Weights of a small transformer language model.
Size: MLP 512 tanh GELU, vocabulary 1024.
Architecture: learned positions, biases, tied embeddings, normalized queries and keys.
Each number is 128 + 24 x the weight over its row's rms, rounded and kept within 0 to 255. Layers, rows and columns count from 0. Numbers have three digits each. The size before them is the row's rms in percent of the matrix's.

# up: layer 17 MLP up, 512x128, rms 0.307, rows 262-286, columns 0-127
# down: layer 17 MLP down (transposed), 512x128, rms 0.339, rows 262-285, columns 0-127
up262 098:139150103108119156144110145148111164138125123125137130125110110099100128130115164143092136107101120102128121142135135126158124108158109127118117126158100146116087087147152148090117116154124133138126113135132159133143123136125134153172171169166151147119147165158132080157138174122133159141071129124118164136118168152107128158129112139168133132140163127084161170110201078113127161173162
down262 108:093123152110111125136127149109102167113125123132088132123127102151083116098115109163153103146123160126077136125106105107161125151131132099135146138137124094096127141132141161121127136146115149120118100141124156123087130141149133102142102074105121090117085125147154130108138126117151103113102124191127119135161159183159093199106086069103139119102108136114132151163113105110144124092153
up263 101:095135118108166133123157124135147100110147121135144130127114120093121106125156136130125192115123140120116111101138139122120135128124165120145112104194149086111117106131105153131130135113023123104137137138097167140135167116158150157129116106149100141108152126092162092128095129157132144130134162140113154110117115157138156138128147145099110141112132123139156124138051147113171128105181
down263 097:145104145151098134120147133160153167142064111122125135104131164113124126151091137164134109164134068123129117139117126123134137147122140119163116130134157141137154162117121122124079120130115157109118159120066153131098136126112144077113128156111073117095121077130117149159117105099172151116105150134119138105120168162117135129185127122134123140141092115145082100140130072162129144133091
up264 101:161138142155165085115112147121145135155096096100125104134125123106108156160088139110116125140094133105166108139169142087095162093153128118159121129134124121100101090105122091114145123127127116111124153140133124146144113144114110112212176140150141113130090147147164175104123120133129155113092107158125130139145117094131127090084164103132129133168063145102124117166121152122128136114113
down264 100:124161144164089177113158120117122110150132126155117160141126077150156105125163067099130101126147137124102096095086153129140119155108123156125152144115082143091127138140142148123118169114125109146095166106098139108125110090135119156136102071118158108120104148141101099124097107115162088125143090127164088135095111111155113105132142153110147151090111150131156115127126150140158119100159
up265 096:163089090118147161144122178144117097190118170103158132120090100115144147166125120142105166184132128161116118115094161110118085150122149128142111125059154124120121115116174108135154138114159098156128120132133118107137163106102152144121105125137117099133140157136132134094163110118097108115137145094093138135139120125130154175100101161105152143124158141142133122113110086124114139113083
down265 102:152156140168137115100126115149155158083128132181122129127161121145118117107158135133090102160114112194105135101123091135106109145098150113108130156130100161171136106173121147150140135149146159142158090087192126102119105124150106163144153136139082138135073115152107133135162137086120108133116135124148120096135151148165097132125139135127116145147140123108128106084167095097115131132141
up266 100:141179144181156128125130179134123118126132146143125126117125130161131152077126118131130117167107120102094130166126203114136137086148115117162153129174132149121129095137138140149108145149144142112100126156133164122096154149112116162143129137172113176144099093121108147138118145178094116107121121099126123079126119153166143142120156132117142156141124109108111138095151151104123146168064
down266 099:095157108174065122143153153136091074130129142137135133111152138129138087124144114136119144145123172147168118120130110108144135125121148133154145136173114156109152161136126133135098108104102103161139183133136095152113104120132133169086096092140120128144112149112153175123100146106163102129139154148097151094160118169119103126126159151103081110179162093123160133129137144114132096111121
up267 092:113159095132166142123167099148130160117146144110150133129122148170112151136142138178110157126117122152102120127120150115136091145109137157149117128177154146133167120138103076107101121123099164123141105109156121122136118167138135123176152118137132164135124105122138132075138136127108126081157132116164128153110191091166159140190136209119111131140148126119129131121148100122127118095115
down267 095:156118110134153120099150082094081099139140145162118120147097096099127067133145130098121177096127139120121129113116114156160153149134121130095136122109116114123122066123098170121112119094102129127104145126140115136143146128139136110146132087156121133079108119127158135152108132092159094170071126129122122087166127163111079159126117098096106112157089092126106125131130124131138104129085
up268 103:162148134129132135102148161110116178108125124139123144153167108141118160130108097152132134130135125136161118086108122163122157119126102097133112086125103164083170149144162093154159110185103122111115082110132093115137136171132154124122178145130114188148148128123138146107132126117108116174150124144093138107160168078126114125147105168113137140110073151128090133136099117106137131130137
down268 095:123130150116102136141147141113062122146137162117126116140148083159104132120137089146118135112155043141116128147160105157116127167147155129148140139125147182142108121132101164106127124121144103152116118133152157138113121138146123130134144128137148109101198121157091130106120161131116142148136148127150172134127086136091133154096119146125177185112137122098182135107139104150099109122167
up269 091:136108142157140123154125100185192126135165145133155149151192161129122105152141152107133124139102121136140132159109144145135159142095152159122146158158138117123109127146116103165137200088149102108163126114123165186132128096138121136177124144105127154098104151145136093127078110128104133131150116125116130110136135176152139130110151105114160131125141120149148143133115145118123189097132
down269 098:138127145123144101097111161092140111172099129132100110095118123167163113094122125149111156107146134118147119113124109159164109142140088128129166150102130177163137145133166123105137109127121113150097148106116159113132143174134122104099139139123144138141087059126148125123175164146087116171167118140133157120157121147145091157166144146175067149139134148105115128125124132152131128172114
up270 096:135114131117096129121147111125149128100124133148121189137134165147138087096137151118093124136161131160119133138175126155080156086139161115114112102109140123138129133102136125113147087109113112142117130155114177146145150104139138122124118128140151159143183128151163109133155132172159122096122186126134138176130181109116107159144189121137164129072149098147143132097146113145138089136152
down270 087:122143112129156124122116156147123100152109157102143068099158094176100177148168114143113144114123130146120132155123125160155115180129143144118131146212131180127114098148138155098134163159157135142142152147127148172111110166119142129140122119124150099183109104139128126159150087107142150147122105154100113090106110148166138104110123139115092150151117164134113161133122145138122124109127
up271 088:168190122122140122105151136132130141152152171085092135124099123133101149163112145122147112154164102117141085118091109120165130108092155093114109122128126155065143127088133130118101103140123129118155106126126161147111126135128111102110133126114131120110122148114158148156091173100130155135133118099117147089153113131137125185135182162186139120114123106109082122151108164094139145101149
down271 097:089134169156090120105103138136146092119121131152141113094158119162135052113096101187101151101128139125152114118100083135147114122153112174132121151114090114143127101138133138113154101085124197164140147133119150122097171125129147168147127145130128167144117141155107099128116127158136087146146144126083153160134119128109122123138119101162149138128116122101134134140072120095131140119132
up272 096:146136124138096116126147151113145117111141124052136126170133102119169104128093116128139156121154157112110100142107086151148132146133158121115112112139126144138146100097131166110150134125109140167104155144096150139155124139149081131104140073077152101129116136109140116137131130135127127129076129108174076103128130163116183127133104091098123133125138160121186151179157108158142143105149
down272 082:162142115129135109136092106136108122114127097167126094076130148134123127109151180140102138131114075140150182123100196107099124137110094097146140119121145125141148141130144097123085110134146154088108133118153115164109123082101134131184121161175098149131134124117123114141147153119102125116185128167106141152110146114119123128148158121145160146123145115109094118142060143109118140132154
up273 101:152098119111150149175129135148109142133103146136121094121161151124113125147108128100152093188140125141133134079152137136054172154113138163116097147103167144140161133177132124109155146140121106091120113122080156114151106114118168135119149136122129124155151123110156115166111097130092145144159122157088128151151130140129168148086103094093168128091099147120141144119122137153107120137102
down273 099:155128139110134119100116153138136170126137140092169135121127136154062079074109119122146141107147110113134128122125144114120182128146144131149147103098104106127130123119137142094165160138121165093155108094101124116125133119170116119150136175107111137105112111092133144152150158074135122145143115101197140121152122128142095126070102158133120105139138147144122171109098090164132109165139
up274 096:121103111116126116093169124140140087107115105085133101160096110122102117134156122141120110086148110126144122128095182125124147138053094097138136163108130117093113114141102114129093128110102095134156075079138163096113128100130112110152125113126155131134127064131155143153142170125133082081146143108099130113156118139137143108159093115157136133134153133098130101083124105146126109120125
down274 092:109123164154132121177098125119129121107138163149140113068090151132115130107120095150138111094163144104111132133126120162105165118148158148115117099125141120153102110111157129144132131175134165110143122151157088116120099114170096112146126140129157097125125179081106116122143095131131138125109122125113142155115059110117127167125115194148136100106115144087114090162132157176121140148127
up275 103:153167143097140108143147115149107112164124118122124103162177136145134141119115148169158159097126102124128077154140170127131152141116145125118071136140147155120154119117139106084099157166130142105127130121053161135119111157103153100165123127127082155067144127098134137134129137106156171076148143117116132143087100130110109144117159136147120125118142145134122148100151140096168115158133
down275 107:100130106143138137175126136122129143099145139116095170123149143152131117122154160143107166141170097155133119147151135143118128071182111116135184143125081145141136139143186105150124118109106131169089140135161111151096128133124095128108138108134131095150122133135085134119172147123135100082151156105108096106145098112090138122195146113119098120135134142113132110117120157125079089137149
up276 110:075094098122084124115112142136128088141099078092112111127089147111133115165097145122133121114122136133130080150098118091128090103150092145144124158069089146087138140113114107114085124155120131133103105148165135123114118147133143144157127088124149077115176129088108162115113123125137122121141125098116150093181091111107143125109138143120104117120137139097093112136091136127108175133136
down276 110:140155157107118117121126107143145145150100124106126126141132120102106098165117159120158097112128140149122156083106134161128150151084132129141143145130134128125131186120117145141148147163161138124128073126169133121114125110059136126115108140127145119132117164131172118098122106102141132176127135128124133132072114150116087175101109064121103121160085132143170147102089156086139148095154
up277 103:130118122131149113125117151124156150140120102097147127100160160129119085102135170117124112111078168110084134099133119129141141131092101120142053089083148124153131126098083148122156144133131166090093121127161174131119109119174129104157127109132133123141181114132104149151086136120111115150117099102108121136107098131128109147123138125111116163126143182125172168156154106144133166139111
down277 117:166109122163152120175122147113115166100150118105181102092113139131093120097110140167141126089145152106108161148156132115108123128115136107116113119086110112100103118125138116106065116101130152185155141109097110111112091127143131123147151143180152136145164113117108153156091158140109150195135127114130096146175097144132152144147146141119104134146142143126126118127093079122152124147115
up278 098:086134136087141115125157134088129133152106152156110126124109115115138156141139119072111107145104120121093134092164148124140094135133114130163092109193121101098154109119083097133135122118139059149153121106144123166145097157153103091150120160116143152121122138186064094133133139127097143119105101151122144134112131124127130134108117081100117122149120135124147118147162093148149116174135
down278 090:146124117116136134153145150141122132162126115145126116122136112158108110125122165091128138134110142141156146139096119161187133177123182146091153150126132116114142153102135168092118112150100160097148101155106129117085111092138154125130119154120173131149105133135187132052143177083145140139150134105117112112167097143115100148132088151151139107114096114085123159141119144121103103118150
up279 094:123122110135137092124117136175097105073139119164133133117128117125148155173163104124140183114107151104143111138104156111116113095118137146118101132113148150108123136128177133161157088131093158162130130128133165097128144145158123177148133093104121087098123133166117131115117126110113138106148129169139135136132153132164150135137127145133186114157116172130135131150095190102085161099088
down279 102:135164094170116145112169158149138101154176159109104185142110144113106103067145134097085135110147103101133144088131143140100141144137155141125143119109111121134121169154130122107135105136088141100134143158148144176131156123104113127146087133150123117129082110127086157136147115158152148111128134143152147132150069173162112148125142122131157100119143124112075124101129126077105126124136
up280 101:099077127088127112154088089165094116159144138102116134126167153080160139108123173140099143122163157128153131090165115125157126138124138143117159139171105147126075155111143147118132134096112109143131136156114065112175121138115098130123136160111113145136082104108153132105123071125089126135137139117138098135134094119138143117094159122152123145119103148124142164133104143119146169122164
down280 099:162170151161126136106121127162138137148144123081131095116166164120138122143135131120075102141098159148127153111106179111121106140086146112131130090107137135109119121070130107118130168133138104159064095164139132164111108131141110151152163168128104107155117155150161111112115138124112120118160129128138142103124163114072155102133114121194121143112144123144114162110168120154109135139147
up281 099:138122128144142145139125137157114115152094149159082138144104148152141125134144135146089107150130145153147137142120122193145182130146196094153123156119170131102133076125193136127120149149108085125125132132145124136119114124154110119145113116115167096152146109183145070062129136131116135102126100131164135143125123129110096133130137132105096130125105133147102140106145184150150104138114
down281 099:145101121112123089119156151120096146125134128153101122170106076120110163131158152145119141154163150169130136145096106093135125143130120154103131101086077086169066123141129124127110119087162114122115123132145149120111156142097112169111131092094154144177146138103150160171127109138137121101102118112102143102126142149107181116110119097141118123103130103122176106154103109117146126089109
up282 094:130131137118150118115074172189142124133112119090119139090147155094126192128130134125106115147142158137111090100157105155138126091104135138103097099121132107082144150136148111122130129136133137110142091155187146172106107077155132103140137122122118137135111106127097139147149114156141098158135099121090116139166151149092119146131134147123164171155115144115119112139163088176144132091124
down282 088:134141130159155128148169112108115129137144102167118199158140076153094106113122105140122125123161083114122156131109134103143147125114109113135155153139130122162098125151117129142078120134114135147133087113123067156106171132118151094113145160154075096110105153171141142090125140095110129125136134118105150115086117131110118100125161074128120159133138148144143146123144157101156170133091
up283 099:102158158107150128124147124142134105121114188117122082127130121133201105149121099144129142102099135097094143143092116105124126163121131094140132126130121141113136114113137067151134126130153111138113127138086129168117114101129159147115134144104146097141132124098118127133141160107097125080121117130108205121126149152154134196116136101145113135098109186143098140168114092118108140142165
down283 117:110164159128136102187159143190110098154196146129126118085165132122103125126119109120122115141117098169100113126135139143145126094140114158134116102120118131133103142102159113106127089141157125158120131162150146124109152130087134097124139210113199144117110097112137144080115111122115146135130118094170154120112096132120129120129127159121138157157148134117126118127173147145159126131117
up284 093:148150120135158158151142127134170156133142110132181118178105122134117156132160137105104171121116121152127103126164135142125169161147145156147125152074115114140108119145133111124125112107132144117130164128125153137146173151096136122093179095165156118147147117132146140161118147117099190099114128159136118141122119151112111119083096117140149148123144129174126167146122136137195168182121
down284 094:142146141096090152175105109131100146140138189119107089101153147164117128133115119140099128156145131131115098118166128118167119137130132156118161129157120121164135123139162152109128168118128148095143135114083152148144119102154157133151125173101111131102112107141087127106150100092126065127183137135134127151117134154159153149120147152098143064119073144123126130147104162126087137143149
up285 095:183115115128163130102161106094151172095104142134163120153122134115114120129142169149139088126131147113118090112140144117104139086110118133093099138101141153153073107105118157107173109087143077141104125090137118105092141179116109130138104124112094152131163127151101076124126139123144091115167111128076109130105142117093125159164171135136130120117152130118152122149106108147132117131155
down285 098:123121080136106120149124151111110084136130135102110151150134128123127103096114133152134101108162142114086107116145104129157135094134129134138092158113096113125099167132128112136123176077131149116108123152116111104173103138145141110182149128116166126119158165108095153162140149122138131151148126137126090093103110167110151131138165117090129163133146122100116099111109123141193096206134
up286 094:141119137119131126109147182134134137114110141122124103148100192148124173133137163121101172162120127146176136114095081108130116150166120106125131124130140168123063141136091090122116172119101138120102083121166142082126100108134119133133149106158147144135155111140095104101110164114113129110132164138151176113105147123138138126120115144100118121154136163136135154180091159154140141172134